config.toml
n_layer = 20
d_model = 64
n_head = 2
n_kv_head = 2
head_dim = 32
d_mlp = 256
vocab_size = 16384
activation = "gelu"
norm = "rmsnorm"
norm_place = "pre"
norm_eps = 1e-05
positions = "rope"
rope_base = 10000.0
rope_fraction = 1.0
qk_norm = false
attn_scale = 0.177
bias = "none"
tie_embeddings = false
parallel_block = false
extras = ["capped logits"]
init = "normal"
init_std_qkv = 0.0625
init_std_o = 0.0
init_std_up = 0.0625
init_std_down = 0.0
optimizer = "muon"
lr = 0.00361
lr_mult_qkv = 0.5
lr_mult_o = 2.0
lr_mult_down = 2.0
beta1 = 0.95
lr_head = 0.0108
grad_clip = 1.0
warmup_steps = 200
schedule = "cos"
final_lr_fraction = 0.0
batch_tokens = 16384
seq_len = 512
doc_mask = true
train_tokens = 87240000
steps = 5325
dataset = "wikipedia_en"
Each number is 200 + 20 x the weight over its row's rms, rounded and kept within 0 to 999. Layers, rows and columns count from 0. The size before them is the row's rms in percent of the matrix's.

# layer 11 attention query, 64x64, rms 0.116, rows 0-31, columns 0-63
088,202,190,220,197,214,205,184,206,181,209,212,175,218,230,220,197,142,199,177,219,176,256,206,208,204,200,203,214,197,164,180,195,176,194,189,223,199,192,206,195,199,164,198,166,202,197,184,214,172,196,188,166,209,164,219,196,176,194,209,211,249,195,201,217
079,236,174,217,180,226,177,183,227,197,197,212,205,213,190,219,193,177,183,195,215,255,210,247,197,199,185,211,200,223,173,199,240,218,191,229,217,193,155,196,206,193,177,236,192,213,199,205,220,221,218,209,216,183,179,196,204,189,193,208,223,195,228,196,224
097,168,227,221,209,203,214,192,195,188,214,209,174,196,192,181,152,192,175,186,200,225,208,161,200,195,175,206,215,238,173,204,200,193,198,222,190,217,201,176,199,185,158,177,183,205,229,213,192,176,207,203,167,161,208,208,185,196,198,181,150,209,178,180,198
080,187,220,200,213,180,219,235,186,175,180,216,184,229,204,195,195,225,200,204,214,178,217,211,233,210,158,183,169,180,200,167,197,218,178,170,191,193,216,205,182,192,193,207,198,207,197,159,186,225,212,168,223,257,179,222,199,212,207,206,213,218,198,230,193
100,167,210,226,203,185,238,221,172,179,166,225,201,192,205,197,220,226,233,175,228,191,167,165,217,164,198,206,206,202,194,230,170,220,198,168,194,182,226,203,190,203,199,205,215,220,196,190,179,211,186,183,206,221,177,207,194,194,173,225,215,196,223,225,174
106,230,171,182,213,164,224,181,218,170,199,174,231,219,207,195,232,232,171,229,211,180,180,243,166,186,194,185,210,172,179,196,221,223,196,212,169,204,203,230,193,208,209,186,209,172,216,200,230,234,194,194,219,196,193,180,214,196,192,201,210,188,197,188,189
114,166,187,205,187,170,193,246,232,187,203,169,191,215,215,183,206,178,218,250,165,204,188,210,172,237,217,204,201,199,206,199,189,164,211,208,209,196,199,238,199,182,219,181,205,215,207,204,224,178,210,212,204,192,230,200,181,240,194,232,179,207,191,188,214
094,237,167,204,205,153,185,210,201,203,223,189,159,200,204,231,228,239,214,206,211,184,184,215,224,200,189,190,194,222,213,191,197,223,232,214,214,167,207,177,209,177,205,186,201,223,231,196,199,197,201,175,186,219,244,228,203,196,198,241,179,199,209,203,197
106,193,194,223,232,205,189,173,210,202,211,202,173,213,199,190,200,176,194,209,208,195,222,156,172,207,180,217,210,222,226,152,201,171,172,217,222,229,190,182,206,182,186,164,212,217,198,134,208,188,213,189,192,182,184,196,193,188,181,210,195,175,187,179,185
095,208,209,201,230,197,170,190,188,214,201,221,155,192,211,203,190,203,155,176,194,220,190,210,195,203,196,172,243,218,212,213,207,167,194,205,188,196,198,225,171,190,192,206,194,164,212,203,207,192,220,175,215,172,170,196,181,200,241,174,211,181,148,212,179
078,185,159,201,187,238,198,177,158,215,206,219,229,170,196,232,192,207,219,238,179,185,216,209,192,201,185,191,207,196,219,187,181,182,201,185,163,161,201,191,202,176,185,186,222,195,175,223,181,181,186,226,186,176,223,161,198,193,199,189,187,189,209,169,197
079,227,172,171,207,219,194,216,171,229,218,196,199,212,219,212,185,199,205,208,199,198,196,203,230,208,221,213,195,193,206,211,171,213,231,183,207,222,195,204,209,176,158,179,227,166,197,206,204,154,216,236,189,218,223,188,187,191,199,162,183,189,169,191,247
084,228,178,183,161,181,221,177,196,206,236,206,183,232,183,211,178,177,210,186,172,213,220,227,190,195,160,208,229,190,217,213,227,192,191,203,208,247,242,196,187,204,209,176,219,190,209,195,185,216,217,202,196,210,203,156,204,213,218,226,209,198,202,213,168
095,195,213,164,171,167,219,206,189,184,175,172,212,194,228,201,196,181,212,168,209,242,188,204,212,208,212,244,221,209,192,209,181,178,178,220,191,183,165,211,207,213,182,201,198,220,219,202,202,175,170,184,192,166,223,158,201,173,203,178,184,201,216,185,221
089,158,211,167,161,202,210,218,201,196,189,162,178,214,229,173,211,188,211,204,194,199,186,177,219,233,211,160,176,224,222,207,196,219,191,193,203,181,216,196,237,215,212,218,219,238,192,226,192,224,204,205,198,213,204,181,198,252,197,185,190,208,194,175,187
087,208,220,181,166,195,169,193,228,191,185,149,212,235,216,177,207,189,223,206,190,215,200,195,201,202,188,221,230,187,183,181,224,164,208,192,177,144,209,203,203,203,197,198,246,188,211,207,192,174,196,202,214,251,191,181,197,219,200,203,207,188,203,192,179
071,222,217,179,199,165,254,207,213,174,177,224,179,206,193,200,191,215,191,218,192,196,205,195,205,203,187,204,209,191,200,177,197,214,188,209,184,138,177,220,213,184,221,216,207,209,194,224,200,209,195,157,220,202,197,226,243,160,181,217,193,181,218,192,173
093,245,215,213,207,206,181,201,222,238,196,206,176,199,206,221,193,189,198,172,233,211,179,190,218,193,219,171,201,232,208,216,177,193,198,188,179,213,203,182,205,163,195,192,223,201,162,203,178,173,209,222,205,193,189,218,141,230,209,226,210,190,174,176,192
091,198,225,189,187,187,204,163,223,207,182,209,197,232,209,180,179,205,181,181,201,216,245,162,198,161,203,196,188,208,172,192,192,158,193,156,224,224,199,168,188,205,207,179,192,213,219,193,197,184,204,197,164,214,205,213,211,152,202,196,188,201,199,231,218
096,183,194,185,206,185,198,206,219,159,177,225,191,199,205,161,208,205,187,224,173,212,206,216,173,233,216,203,221,207,194,197,231,172,207,262,206,211,205,205,218,169,197,190,206,174,238,214,200,221,200,182,196,190,189,166,186,204,181,178,194,184,206,178,241
093,153,243,178,222,191,163,177,206,186,219,219,197,195,194,175,173,218,204,203,181,237,195,220,178,236,195,209,242,203,210,214,198,244,191,201,212,207,174,209,199,176,211,187,243,207,220,177,198,188,197,218,195,218,202,186,207,212,188,220,199,186,199,179,228
092,209,165,222,208,218,166,173,254,201,213,185,177,173,199,172,205,194,212,185,200,186,221,181,176,211,193,182,224,219,176,208,200,193,208,222,216,201,168,209,200,169,203,177,229,208,186,196,203,191,208,232,173,151,212,212,173,203,224,204,202,175,196,200,229
091,224,192,183,168,183,205,208,163,186,159,195,203,182,201,185,208,208,189,210,219,172,221,228,178,180,178,189,201,187,194,216,192,232,213,208,216,192,218,165,205,217,217,199,199,195,213,255,179,222,216,208,187,193,203,178,233,155,237,176,183,217,210,206,198
101,172,186,165,215,220,197,160,212,216,229,159,197,215,182,153,185,196,196,184,174,184,218,169,179,205,196,204,213,186,204,217,201,219,200,231,202,185,210,216,203,187,189,206,198,203,226,203,244,204,182,197,241,179,228,205,199,208,190,160,196,203,179,233,208
106,220,213,191,209,205,217,188,171,189,193,208,224,202,183,233,219,214,204,186,206,206,177,206,209,209,189,181,198,228,200,216,183,198,197,174,149,197,212,188,208,169,222,190,223,220,168,217,190,201,198,181,171,195,191,198,185,177,223,188,228,249,221,191,137
091,207,214,191,181,207,198,199,211,185,205,180,173,160,201,196,211,208,189,215,173,207,194,173,177,257,196,166,192,229,207,179,192,214,223,218,214,208,205,188,180,207,161,197,193,182,224,213,260,203,232,210,165,170,221,196,183,220,203,218,204,213,198,192,204
086,193,172,200,153,224,204,199,183,191,208,185,219,219,193,228,204,200,201,214,182,196,198,220,169,189,178,232,229,236,183,171,229,199,211,211,169,178,200,182,185,241,190,194,210,173,165,207,164,206,206,165,187,190,195,204,207,200,195,224,226,239,188,199,209
083,221,164,201,171,163,184,200,176,208,199,220,208,196,191,187,206,165,166,233,217,169,183,216,203,242,221,215,203,177,229,226,220,188,198,191,217,187,180,185,186,209,201,206,224,199,213,212,196,216,197,179,185,202,217,163,217,193,218,201,197,195,203,142,173
071,200,189,177,191,195,198,201,180,236,190,183,227,207,205,232,210,172,240,169,199,213,209,204,197,153,173,201,198,171,201,213,173,182,179,199,167,236,200,179,210,168,221,224,195,205,189,208,210,213,183,208,181,178,189,200,193,201,225,194,166,242,210,205,164
090,204,198,202,194,211,206,186,240,213,201,227,180,202,197,178,209,198,211,226,199,209,168,237,208,219,187,185,192,217,235,212,236,220,169,220,230,194,171,202,206,207,203,175,203,149,161,166,217,213,197,175,166,193,194,194,186,175,200,201,175,178,192,203,224
097,205,198,201,224,207,172,211,210,215,208,207,169,225,198,194,182,187,202,208,183,207,186,170,172,236,211,178,220,215,236,188,235,188,214,237,196,211,193,177,198,204,184,150,193,179,216,174,230,208,175,208,207,210,190,203,178,196,147,179,235,183,190,215,198
076,159,199,226,161,177,207,206,200,219,201,240,164,222,188,226,185,192,147,183,216,212,207,220,215,182,219,206,185,184,205,171,230,196,179,208,202,189,214,176,198,179,199,188,188,219,206,215,216,224,212,190,194,191,216,185,222,163,227,164,212,178,197,217,202
# layer 11 attention key, 64x64, rms 0.117, rows 0-31, columns 0-63
072,191,209,227,188,200,185,216,189,219,187,211,202,156,189,198,221,206,199,138,194,219,179,185,182,205,186,210,201,240,206,216,181,207,238,186,175,194,189,189,254,186,216,172,165,224,205,184,184,205,205,196,188,209,206,215,191,181,203,206,232,197,206,169,227
088,180,207,184,170,198,210,202,203,207,191,194,224,204,224,186,210,223,203,175,174,193,177,170,190,208,226,206,165,155,190,193,201,175,197,187,197,194,203,162,192,217,202,209,163,216,226,208,220,223,217,200,200,205,248,199,231,200,208,182,171,197,181,232,248
093,193,163,231,192,181,196,208,210,183,181,214,205,194,207,212,205,222,209,160,192,216,132,208,203,214,183,187,211,189,195,213,222,185,219,233,234,172,163,224,202,190,196,220,169,174,176,212,183,220,208,200,184,211,193,204,190,221,218,205,232,177,205,200,225
082,204,242,195,196,206,199,219,172,207,201,145,206,223,253,204,178,227,228,193,192,151,225,188,193,216,212,224,201,188,205,194,206,215,191,178,182,219,214,203,214,222,224,208,206,212,194,196,194,176,211,198,188,229,212,197,218,242,196,192,179,235,199,199,223
092,189,196,195,220,229,191,194,187,153,191,178,215,213,198,197,209,217,212,180,204,169,264,200,207,185,173,201,184,213,205,226,195,230,193,202,215,213,209,188,210,198,182,173,242,198,198,219,178,183,192,167,167,186,160,198,216,224,196,227,186,224,195,209,221
089,188,209,170,196,159,217,206,196,199,225,198,180,208,207,176,209,205,175,182,180,187,209,167,227,172,210,198,176,205,192,173,180,182,205,196,207,206,191,227,165,201,200,202,210,192,198,231,216,152,192,214,184,171,196,165,171,206,179,222,163,237,176,179,187
091,221,221,204,218,183,199,230,206,211,202,239,196,170,207,180,203,191,165,215,234,217,196,241,185,172,200,208,176,217,195,220,182,145,230,195,212,199,211,232,180,213,204,214,186,210,215,185,232,201,197,207,212,167,196,209,200,210,155,196,212,196,192,189,167
099,213,163,219,185,209,210,181,199,207,199,233,172,182,211,231,185,192,205,186,196,221,166,185,193,164,214,187,154,204,216,205,176,183,205,228,226,174,189,184,186,200,190,192,162,168,220,213,223,215,152,202,179,201,199,208,174,223,190,199,193,176,182,179,191
085,224,198,250,216,212,188,191,223,181,227,169,170,203,230,205,215,201,216,199,206,219,174,191,208,197,164,213,184,208,233,225,243,169,227,206,214,198,228,181,197,211,175,183,187,214,188,206,232,188,202,200,210,211,193,177,190,224,210,205,234,236,223,198,204
103,174,181,240,194,179,203,239,215,166,188,216,165,205,171,214,208,201,186,190,178,196,171,197,176,223,201,193,212,239,212,229,187,165,175,230,188,203,180,232,185,212,207,187,194,211,179,204,222,190,234,204,203,179,183,222,181,194,200,189,189,207,182,219,163
075,226,188,184,190,201,192,203,197,194,211,223,208,179,214,199,189,224,199,186,193,223,192,178,216,184,195,200,224,163,177,202,178,202,246,160,195,167,198,195,243,220,209,229,210,170,179,186,163,230,223,176,204,195,184,168,188,184,204,187,224,206,215,241,192
086,203,201,236,183,208,211,207,191,246,217,224,219,172,212,210,227,252,210,227,217,219,183,216,237,196,217,184,207,189,180,208,188,187,236,198,218,191,188,221,170,200,222,223,239,180,182,186,180,238,200,215,193,208,167,201,208,181,199,196,209,203,219,202,190
093,215,185,189,195,249,152,229,210,204,152,223,220,207,209,181,204,180,180,193,205,194,173,198,212,213,211,179,208,179,234,230,178,192,205,206,206,229,188,207,197,241,198,176,175,168,180,198,226,183,218,209,220,178,206,181,200,179,196,200,166,208,201,210,198
100,192,190,191,202,199,202,211,194,228,208,195,203,203,185,160,203,187,215,208,188,211,187,205,193,173,177,196,190,161,226,198,194,201,219,231,202,191,207,184,226,179,228,204,238,221,254,159,202,186,240,200,197,239,153,185,202,179,192,200,180,173,208,187,213
089,218,221,166,233,167,191,200,161,195,209,233,184,218,188,195,160,173,181,196,227,207,218,205,189,221,221,173,233,182,206,184,206,189,212,190,214,165,175,215,192,208,197,206,202,196,223,184,189,223,184,211,234,231,198,200,198,223,190,197,189,162,166,202,178
094,189,191,175,235,181,159,231,209,238,224,210,182,198,204,193,168,162,193,229,191,230,197,231,208,187,212,208,190,196,227,210,184,203,226,182,202,223,190,248,197,201,180,217,197,199,199,171,170,203,212,198,198,229,209,171,226,189,186,202,190,167,178,195,202
090,172,171,210,193,219,164,174,179,189,220,196,192,183,206,179,152,216,203,169,191,195,207,202,220,219,215,237,249,163,191,212,206,198,207,222,218,209,204,199,214,210,225,193,191,196,206,169,223,173,231,200,176,200,192,173,201,229,186,207,201,191,210,159,197
071,212,165,228,206,208,212,192,179,245,179,212,180,183,180,212,189,185,185,193,210,220,180,199,177,211,190,206,203,173,188,224,190,181,195,190,198,198,213,251,202,181,202,207,220,241,235,181,203,172,192,204,208,230,204,230,196,185,241,224,187,155,208,201,199
085,170,188,234,223,206,193,182,236,155,203,177,170,213,211,196,195,206,203,195,200,191,179,176,208,197,182,232,210,163,239,200,209,216,199,183,204,184,178,162,218,222,180,193,176,185,214,156,197,195,209,214,209,173,201,207,207,206,174,220,182,160,181,202,209
094,211,175,200,160,172,241,217,180,199,201,214,199,218,228,186,175,204,174,172,198,198,143,192,203,230,210,195,196,193,174,197,170,176,210,187,192,191,157,203,174,187,213,231,195,199,196,210,243,217,240,204,225,201,218,210,183,205,187,207,213,204,206,202,202
097,220,193,215,194,228,224,217,202,214,187,219,201,243,212,217,211,235,210,164,201,211,179,204,209,179,208,228,221,201,215,205,210,180,211,194,201,168,179,199,200,201,206,223,202,188,216,171,220,197,244,233,208,226,202,234,205,152,196,204,231,188,182,242,204
100,203,196,225,193,194,198,161,187,195,199,206,158,181,201,193,211,224,184,167,200,207,185,218,187,220,198,217,201,192,199,186,239,165,197,210,221,212,197,231,201,179,211,206,129,214,234,181,228,218,196,213,203,192,189,217,183,155,190,194,190,199,202,205,171
109,195,212,171,194,201,214,201,195,196,196,194,212,208,202,169,220,183,210,176,225,181,215,213,153,183,189,199,177,166,197,193,211,231,212,184,197,205,193,225,210,228,233,243,220,204,216,229,197,223,135,215,164,194,210,174,199,221,196,195,185,183,195,190,217
097,232,199,217,177,175,175,198,180,210,211,174,193,183,203,158,222,209,178,210,210,220,235,191,213,206,200,189,191,197,223,179,226,179,177,206,173,181,162,216,179,223,225,171,172,208,211,191,240,194,236,220,207,203,178,201,195,187,213,222,223,190,164,205,199
127,200,202,142,190,200,208,199,187,187,191,161,236,182,192,226,196,187,218,159,208,169,207,220,193,202,181,184,218,242,188,196,181,215,197,187,193,198,221,184,219,227,223,186,233,183,198,233,172,187,191,187,202,203,170,172,182,183,177,212,197,222,187,180,215
087,224,160,206,207,207,229,204,179,203,194,201,259,196,203,209,191,206,207,181,240,175,210,191,165,192,191,170,191,204,208,209,210,193,206,225,204,179,222,228,224,210,220,252,201,182,231,184,187,215,185,202,203,157,198,200,183,185,214,192,221,229,180,193,189
091,195,198,198,183,223,210,204,186,226,213,212,210,199,220,175,178,174,161,219,125,219,188,217,203,222,200,199,221,182,189,215,213,200,176,218,209,227,209,215,241,184,170,219,192,183,183,234,184,174,209,179,205,193,228,212,221,204,193,211,186,215,179,214,201
088,230,176,202,175,179,195,212,199,205,211,213,172,207,219,220,217,182,197,201,200,158,199,144,202,196,197,182,210,159,197,187,164,183,226,186,232,208,204,239,183,199,184,201,183,193,207,225,242,203,213,204,233,201,217,180,177,211,192,167,188,185,208,219,188
081,181,188,171,212,182,164,192,217,234,184,190,183,183,221,194,184,239,178,188,194,225,169,201,180,203,198,224,220,208,198,216,217,185,196,197,193,196,147,175,208,215,215,187,234,206,200,204,201,193,247,166,214,180,196,199,189,210,187,179,169,186,206,197,243
086,229,194,230,175,219,202,202,183,204,188,218,177,193,175,190,206,188,231,241,204,200,183,186,194,216,210,202,231,194,166,212,227,201,177,202,212,227,223,190,221,186,198,189,190,184,204,181,184,196,183,250,175,194,225,167,174,167,208,188,159,196,228,192,175
101,236,171,204,176,217,212,258,182,173,216,207,204,173,204,200,204,208,221,226,222,221,225,234,213,222,197,194,207,218,226,207,190,196,192,205,195,222,213,190,202,211,210,182,192,209,185,188,232,195,181,222,208,222,210,167,198,167,197,198,202,258,195,184,172
078,220,162,238,176,218,213,178,209,195,184,211,198,199,186,172,187,193,210,192,229,134,189,174,206,212,188,152,208,220,192,221,181,222,196,192,189,175,186,177,223,181,219,206,184,223,201,227,221,220,208,208,202,192,215,188,228,200,205,232,176,202,190,187,194
# layer 11 attention value, 64x64, rms 0.0957, rows 0-22, columns 0-63
105,176,203,203,180,179,191,205,213,236,207,157,200,199,225,173,202,205,189,200,193,211,193,192,194,196,206,194,199,237,146,198,180,177,191,185,200,194,162,174,196,198,200,156,234,164,181,177,174,226,229,166,203,194,207,197,195,192,180,191,189,177,188,212,171
099,221,197,205,211,172,221,158,202,196,191,184,182,221,216,182,236,174,240,189,195,198,196,247,190,190,190,180,189,202,197,189,195,219,210,170,175,235,186,226,198,197,215,162,188,198,257,222,195,188,215,180,200,205,195,197,193,235,186,222,219,220,202,210,190
104,182,203,217,188,167,172,225,213,164,185,180,202,229,218,233,223,182,241,213,211,201,166,212,223,197,209,194,242,189,185,193,206,196,214,219,211,175,182,217,203,222,219,191,198,185,187,203,193,210,208,208,232,183,240,165,173,174,189,205,177,179,187,214,221
098,194,190,201,193,185,215,175,207,213,252,200,218,205,210,202,231,197,173,211,207,209,217,205,196,206,221,174,204,190,220,193,221,260,174,199,183,170,169,207,179,213,192,207,209,173,196,190,192,184,243,214,207,182,177,218,213,170,228,167,234,223,204,192,202
092,182,211,218,183,221,175,212,152,187,190,187,205,222,193,210,157,203,216,143,183,210,174,210,183,205,206,194,206,180,193,204,196,187,206,252,220,192,179,230,188,178,201,192,183,222,202,216,221,181,175,184,206,200,178,216,212,192,205,185,202,217,194,148,205
094,181,179,191,194,194,221,214,221,167,217,183,170,197,176,207,225,209,168,185,189,238,173,192,190,203,191,230,201,185,199,229,202,232,176,187,225,231,183,157,216,227,205,198,212,221,222,212,193,199,182,210,190,210,230,183,182,182,172,224,223,169,224,212,210
092,179,168,209,196,213,230,186,217,213,178,192,170,212,226,208,210,190,186,202,218,166,142,204,205,182,183,206,207,183,215,188,165,219,236,204,196,228,171,196,197,200,229,213,244,200,226,222,187,204,198,208,204,199,214,183,202,196,182,184,197,166,178,234,180
103,206,194,176,236,184,203,188,226,199,188,214,179,210,202,209,179,184,160,176,190,182,176,227,197,184,213,200,206,159,230,207,214,214,223,200,196,197,235,187,191,208,185,214,228,199,158,216,227,251,181,221,183,210,173,197,216,215,178,212,206,224,215,232,207
097,207,200,172,216,218,209,193,189,182,200,166,198,173,186,197,185,224,195,184,180,182,164,181,202,226,158,244,179,211,204,230,190,220,196,205,218,217,198,185,233,168,164,181,196,211,186,203,214,212,201,225,232,234,208,233,194,223,195,206,224,218,189,220,183
086,248,201,213,197,162,205,206,177,197,204,224,211,163,222,178,173,244,178,169,194,173,194,197,184,199,210,193,203,162,180,214,184,193,185,192,210,182,163,200,185,184,209,179,199,173,184,177,181,211,181,188,187,201,205,203,167,217,195,203,242,234,201,198,186
079,203,175,201,230,192,185,198,175,221,179,191,195,186,187,200,220,191,195,189,227,210,176,161,212,173,214,152,188,204,248,198,175,195,171,201,203,186,237,198,179,192,212,208,198,195,214,222,206,210,240,219,183,187,218,175,210,179,208,244,172,196,176,218,210
099,172,186,224,191,194,190,191,201,215,228,212,217,237,201,203,215,204,214,193,220,180,232,196,189,188,166,204,204,197,203,227,220,204,234,191,234,212,202,169,214,219,164,155,196,212,145,201,204,201,229,198,176,182,201,188,180,192,165,211,215,206,187,164,201
094,199,194,212,215,195,195,217,158,197,194,208,201,187,183,164,170,219,184,221,196,230,161,199,222,187,158,171,261,184,191,223,176,206,189,196,216,205,195,200,218,178,182,202,207,202,160,183,194,178,214,199,209,174,218,217,221,212,211,180,224,209,188,181,226
083,179,201,213,211,240,184,203,204,176,191,161,180,182,233,181,162,219,189,204,199,190,186,206,184,206,187,217,172,198,203,196,145,184,200,218,155,208,173,166,194,218,223,203,192,215,218,214,200,219,193,226,204,191,217,208,194,198,238,169,181,182,221,180,193
084,203,197,175,229,170,193,205,191,209,234,196,169,195,211,190,196,231,167,211,169,120,202,201,227,191,194,195,182,195,214,182,243,225,188,202,200,212,217,196,189,203,193,203,198,181,201,205,182,192,210,203,184,188,176,188,236,204,194,167,178,217,189,190,173
102,176,176,201,216,246,183,217,175,207,221,165,213,204,253,194,202,188,205,190,201,202,193,191,200,193,206,224,201,222,175,191,201,178,206,206,216,197,218,206,168,166,223,198,210,235,194,242,156,189,187,240,222,205,208,179,198,208,184,194,216,203,231,219,195
106,212,209,174,209,184,210,208,175,169,228,185,229,218,196,205,187,178,181,189,195,170,173,159,181,219,225,189,195,229,210,204,211,205,185,197,201,178,168,239,201,200,181,172,208,221,245,234,180,188,203,201,194,239,222,218,172,178,197,197,192,198,217,179,191
099,220,193,194,228,221,190,213,220,269,228,208,169,197,174,215,205,236,203,230,215,189,209,237,176,217,213,205,173,209,186,193,199,214,191,193,188,214,185,190,174,221,179,211,214,177,206,205,184,210,204,181,218,180,223,183,230,176,203,223,212,210,230,227,188
104,204,220,216,184,203,213,207,215,252,228,203,200,186,236,211,197,217,204,218,199,212,215,203,201,186,239,204,164,226,175,211,178,190,164,209,197,211,191,224,185,191,215,173,179,206,173,185,184,150,220,207,201,224,208,174,186,173,193,176,223,178,191,180,175
104,199,182,188,182,195,214,191,194,228,185,225,213,217,174,196,210,193,175,187,201,198,230,191,212,200,249,179,182,206,178,253,216,182,195,203,175,211,198,188,177,237,173,209,225,218,197,197,186,214,203,196,234,175,158,218,157,214,198,186,179,195,196,187,229
094,170,167,195,203,185,216,186,211,195,226,194,222,213,226,181,209,220,231,232,209,229,196,243,210,212,204,180,160,188,189,191,177,195,183,212,190,180,174,183,205,197,188,155,181,177,212,189,199,213,194,190,216,209,214,214,171,203,176,179,207,199,236,189,152
097,157,196,210,188,221,210,224,218,181,189,178,183,214,199,163,169,227,237,234,193,201,209,186,208,197,178,195,213,221,186,178,180,200,203,171,222,229,191,209,165,185,164,193,178,187,176,230,220,227,183,206,203,210,181,178,220,184,200,202,210,179,213,186,166
101,211,220,183,173,172,195,204,187,201,187,200,165,181,193,211,232,203,203,188,231,194,220,183,224,191,176,209,251,224,170,211,224,188,165,190,202,212,186,170,219,225,194,202,167,229,199,196,205,166,222,229,213,199,175,203,188,211,236,185,184,215,228,198,196
# layer 11 attention output (transposed), 64x64, rms 0.308, rows 0-21, columns 0-63
106,242,192,179,197,199,216,226,193,206,198,204,163,182,224,236,200,169,206,200,224,208,217,218,175,228,240,180,174,204,216,177,185,202,211,185,189,201,173,197,191,179,225,191,204,209,214,220,223,184,216,180,197,239,227,227,189,208,169,207,199,212,199,199,150
102,206,178,204,241,194,217,207,205,198,181,164,197,187,243,204,181,226,197,203,190,199,179,166,167,216,228,182,173,232,203,224,239,189,173,238,220,202,194,188,173,218,216,221,224,183,188,194,182,199,209,188,205,169,211,208,179,196,174,205,175,223,181,197,189
096,221,198,188,202,242,211,204,190,243,210,202,234,175,212,205,204,199,183,214,207,210,204,227,181,173,209,171,156,198,201,196,220,221,217,207,232,189,163,179,211,207,203,194,215,230,197,174,183,204,224,223,153,219,209,226,199,193,218,226,217,186,202,169,215
099,199,197,228,194,210,211,208,183,164,199,229,187,205,192,216,190,228,193,213,179,204,209,159,189,205,215,185,221,224,164,183,197,199,222,203,192,189,231,201,235,182,193,214,209,227,221,191,195,229,233,160,204,155,205,206,159,206,182,190,198,232,183,228,184
092,185,205,223,201,178,168,201,207,187,216,216,203,223,213,195,186,201,200,228,197,216,180,220,219,172,173,221,205,185,210,160,216,184,199,178,173,181,236,215,193,207,205,202,199,191,215,180,207,171,182,215,218,218,230,236,178,218,239,202,200,141,179,223,194
105,194,216,223,188,214,192,190,223,172,185,180,192,210,215,237,195,194,219,174,179,206,190,190,197,186,168,165,187,221,165,253,169,235,200,179,168,213,193,201,174,203,177,202,197,197,195,204,188,202,210,214,154,208,177,227,222,207,212,236,217,204,217,207,209
093,224,197,195,197,237,224,188,163,236,207,175,175,198,220,207,224,185,221,222,179,193,212,209,235,211,214,180,202,228,193,222,241,221,171,208,201,218,181,194,181,225,189,219,199,196,189,195,227,223,223,212,182,199,195,210,150,204,200,228,222,216,199,178,178
099,202,221,211,201,201,224,190,223,192,213,172,201,206,182,200,177,178,199,198,175,206,203,191,255,208,190,210,169,235,205,216,198,175,171,220,194,188,180,218,241,193,194,189,158,223,201,189,186,205,188,221,215,190,161,191,178,223,190,168,199,197,227,153,199
097,194,187,215,187,205,177,175,216,188,177,161,191,222,185,197,233,187,228,184,190,198,193,220,234,201,177,212,182,187,223,223,204,170,189,165,189,211,192,184,160,178,230,190,211,226,173,178,209,149,215,194,204,182,183,220,218,231,189,193,191,203,203,227,214
090,168,190,185,190,164,218,197,226,199,178,200,170,224,212,183,203,195,189,194,231,218,181,201,201,236,184,184,173,198,207,203,223,202,201,215,165,146,188,229,191,167,203,169,187,164,194,179,200,188,192,225,188,173,200,205,208,227,225,215,165,219,193,210,199
091,216,221,236,226,230,204,205,218,216,209,191,200,173,196,204,165,214,179,237,223,204,210,192,209,178,186,163,208,203,219,240,216,187,185,184,209,177,197,205,232,235,208,237,193,160,176,222,211,213,239,216,196,189,208,182,209,198,209,175,191,229,191,191,201
099,208,183,222,199,189,181,205,230,185,211,205,221,180,239,199,216,195,211,237,192,206,212,220,199,169,268,199,187,212,194,167,189,211,225,201,172,193,181,212,194,173,157,172,192,217,221,223,208,192,242,204,193,197,192,209,233,182,219,201,193,190,205,204,187
092,205,184,210,203,187,199,185,240,175,229,212,219,222,173,202,210,192,197,236,157,216,200,186,198,192,186,179,175,165,170,182,202,205,223,197,183,203,185,239,195,188,212,205,181,192,200,191,232,192,202,202,200,204,218,213,177,243,250,163,187,204,189,214,227
079,241,181,180,162,193,183,185,206,230,178,230,155,187,217,203,210,219,219,201,193,202,193,190,229,203,185,200,200,181,191,223,216,209,208,190,210,240,219,216,169,217,200,235,208,168,217,201,218,204,189,181,188,230,205,231,218,222,198,239,213,203,170,221,196
088,241,185,206,228,206,225,170,179,174,172,214,219,225,221,196,198,214,234,191,193,210,188,193,209,213,192,218,221,164,167,208,179,202,194,210,187,208,172,186,236,184,187,202,166,206,198,198,179,180,189,223,214,160,182,157,189,219,173,195,191,202,230,200,203
097,197,168,187,167,225,183,232,216,214,159,216,214,209,208,214,198,200,182,225,180,213,191,197,207,239,204,193,224,167,221,224,243,191,209,175,199,188,189,202,156,203,177,210,196,214,238,177,209,179,215,207,185,227,187,211,190,207,190,221,240,204,190,206,179
110,207,200,222,192,220,204,228,143,200,201,196,231,203,221,209,197,206,174,194,199,207,194,199,205,207,170,217,220,177,174,237,176,182,202,188,157,182,220,198,184,209,215,219,196,193,186,184,156,178,213,222,213,189,239,241,192,181,189,188,199,226,215,227,206
107,210,213,211,191,178,219,193,199,193,150,204,173,176,210,174,186,184,200,177,211,159,179,181,196,205,194,183,255,198,199,214,203,184,194,210,217,206,222,223,207,178,217,204,164,223,192,220,201,172,233,173,209,194,187,195,184,191,209,231,176,223,209,187,154
103,209,204,177,174,189,205,200,144,173,171,222,186,208,204,199,192,206,178,171,233,183,203,221,170,202,210,183,209,212,192,177,242,209,247,185,191,172,206,203,172,212,213,185,200,174,213,206,238,179,203,179,181,187,172,201,206,191,174,203,196,215,229,195,183
096,159,206,191,218,174,184,213,183,214,228,239,174,195,205,225,194,191,221,198,224,176,190,177,203,202,223,191,160,197,185,178,185,201,235,219,191,205,185,220,227,188,190,196,191,232,211,177,167,209,197,188,195,214,224,194,195,161,193,182,215,194,226,167,239
094,241,188,160,203,200,163,217,168,216,202,193,195,170,221,187,202,185,223,174,202,217,187,188,170,204,218,202,195,208,215,190,188,218,204,218,172,198,233,181,173,227,227,180,222,211,226,206,178,203,211,171,195,186,180,200,158,213,209,196,186,246,182,215,205
103,225,179,159,208,199,196,242,235,195,191,189,211,198,213,211,184,222,217,197,191,204,246,198,236,212,191,194,227,191,179,181,174,184,211,187,238,180,202,182,178,200,172,209,219,181,184,203,203,178,211,201,234,222,165,193,204,198,233,191,229,220,217,214,174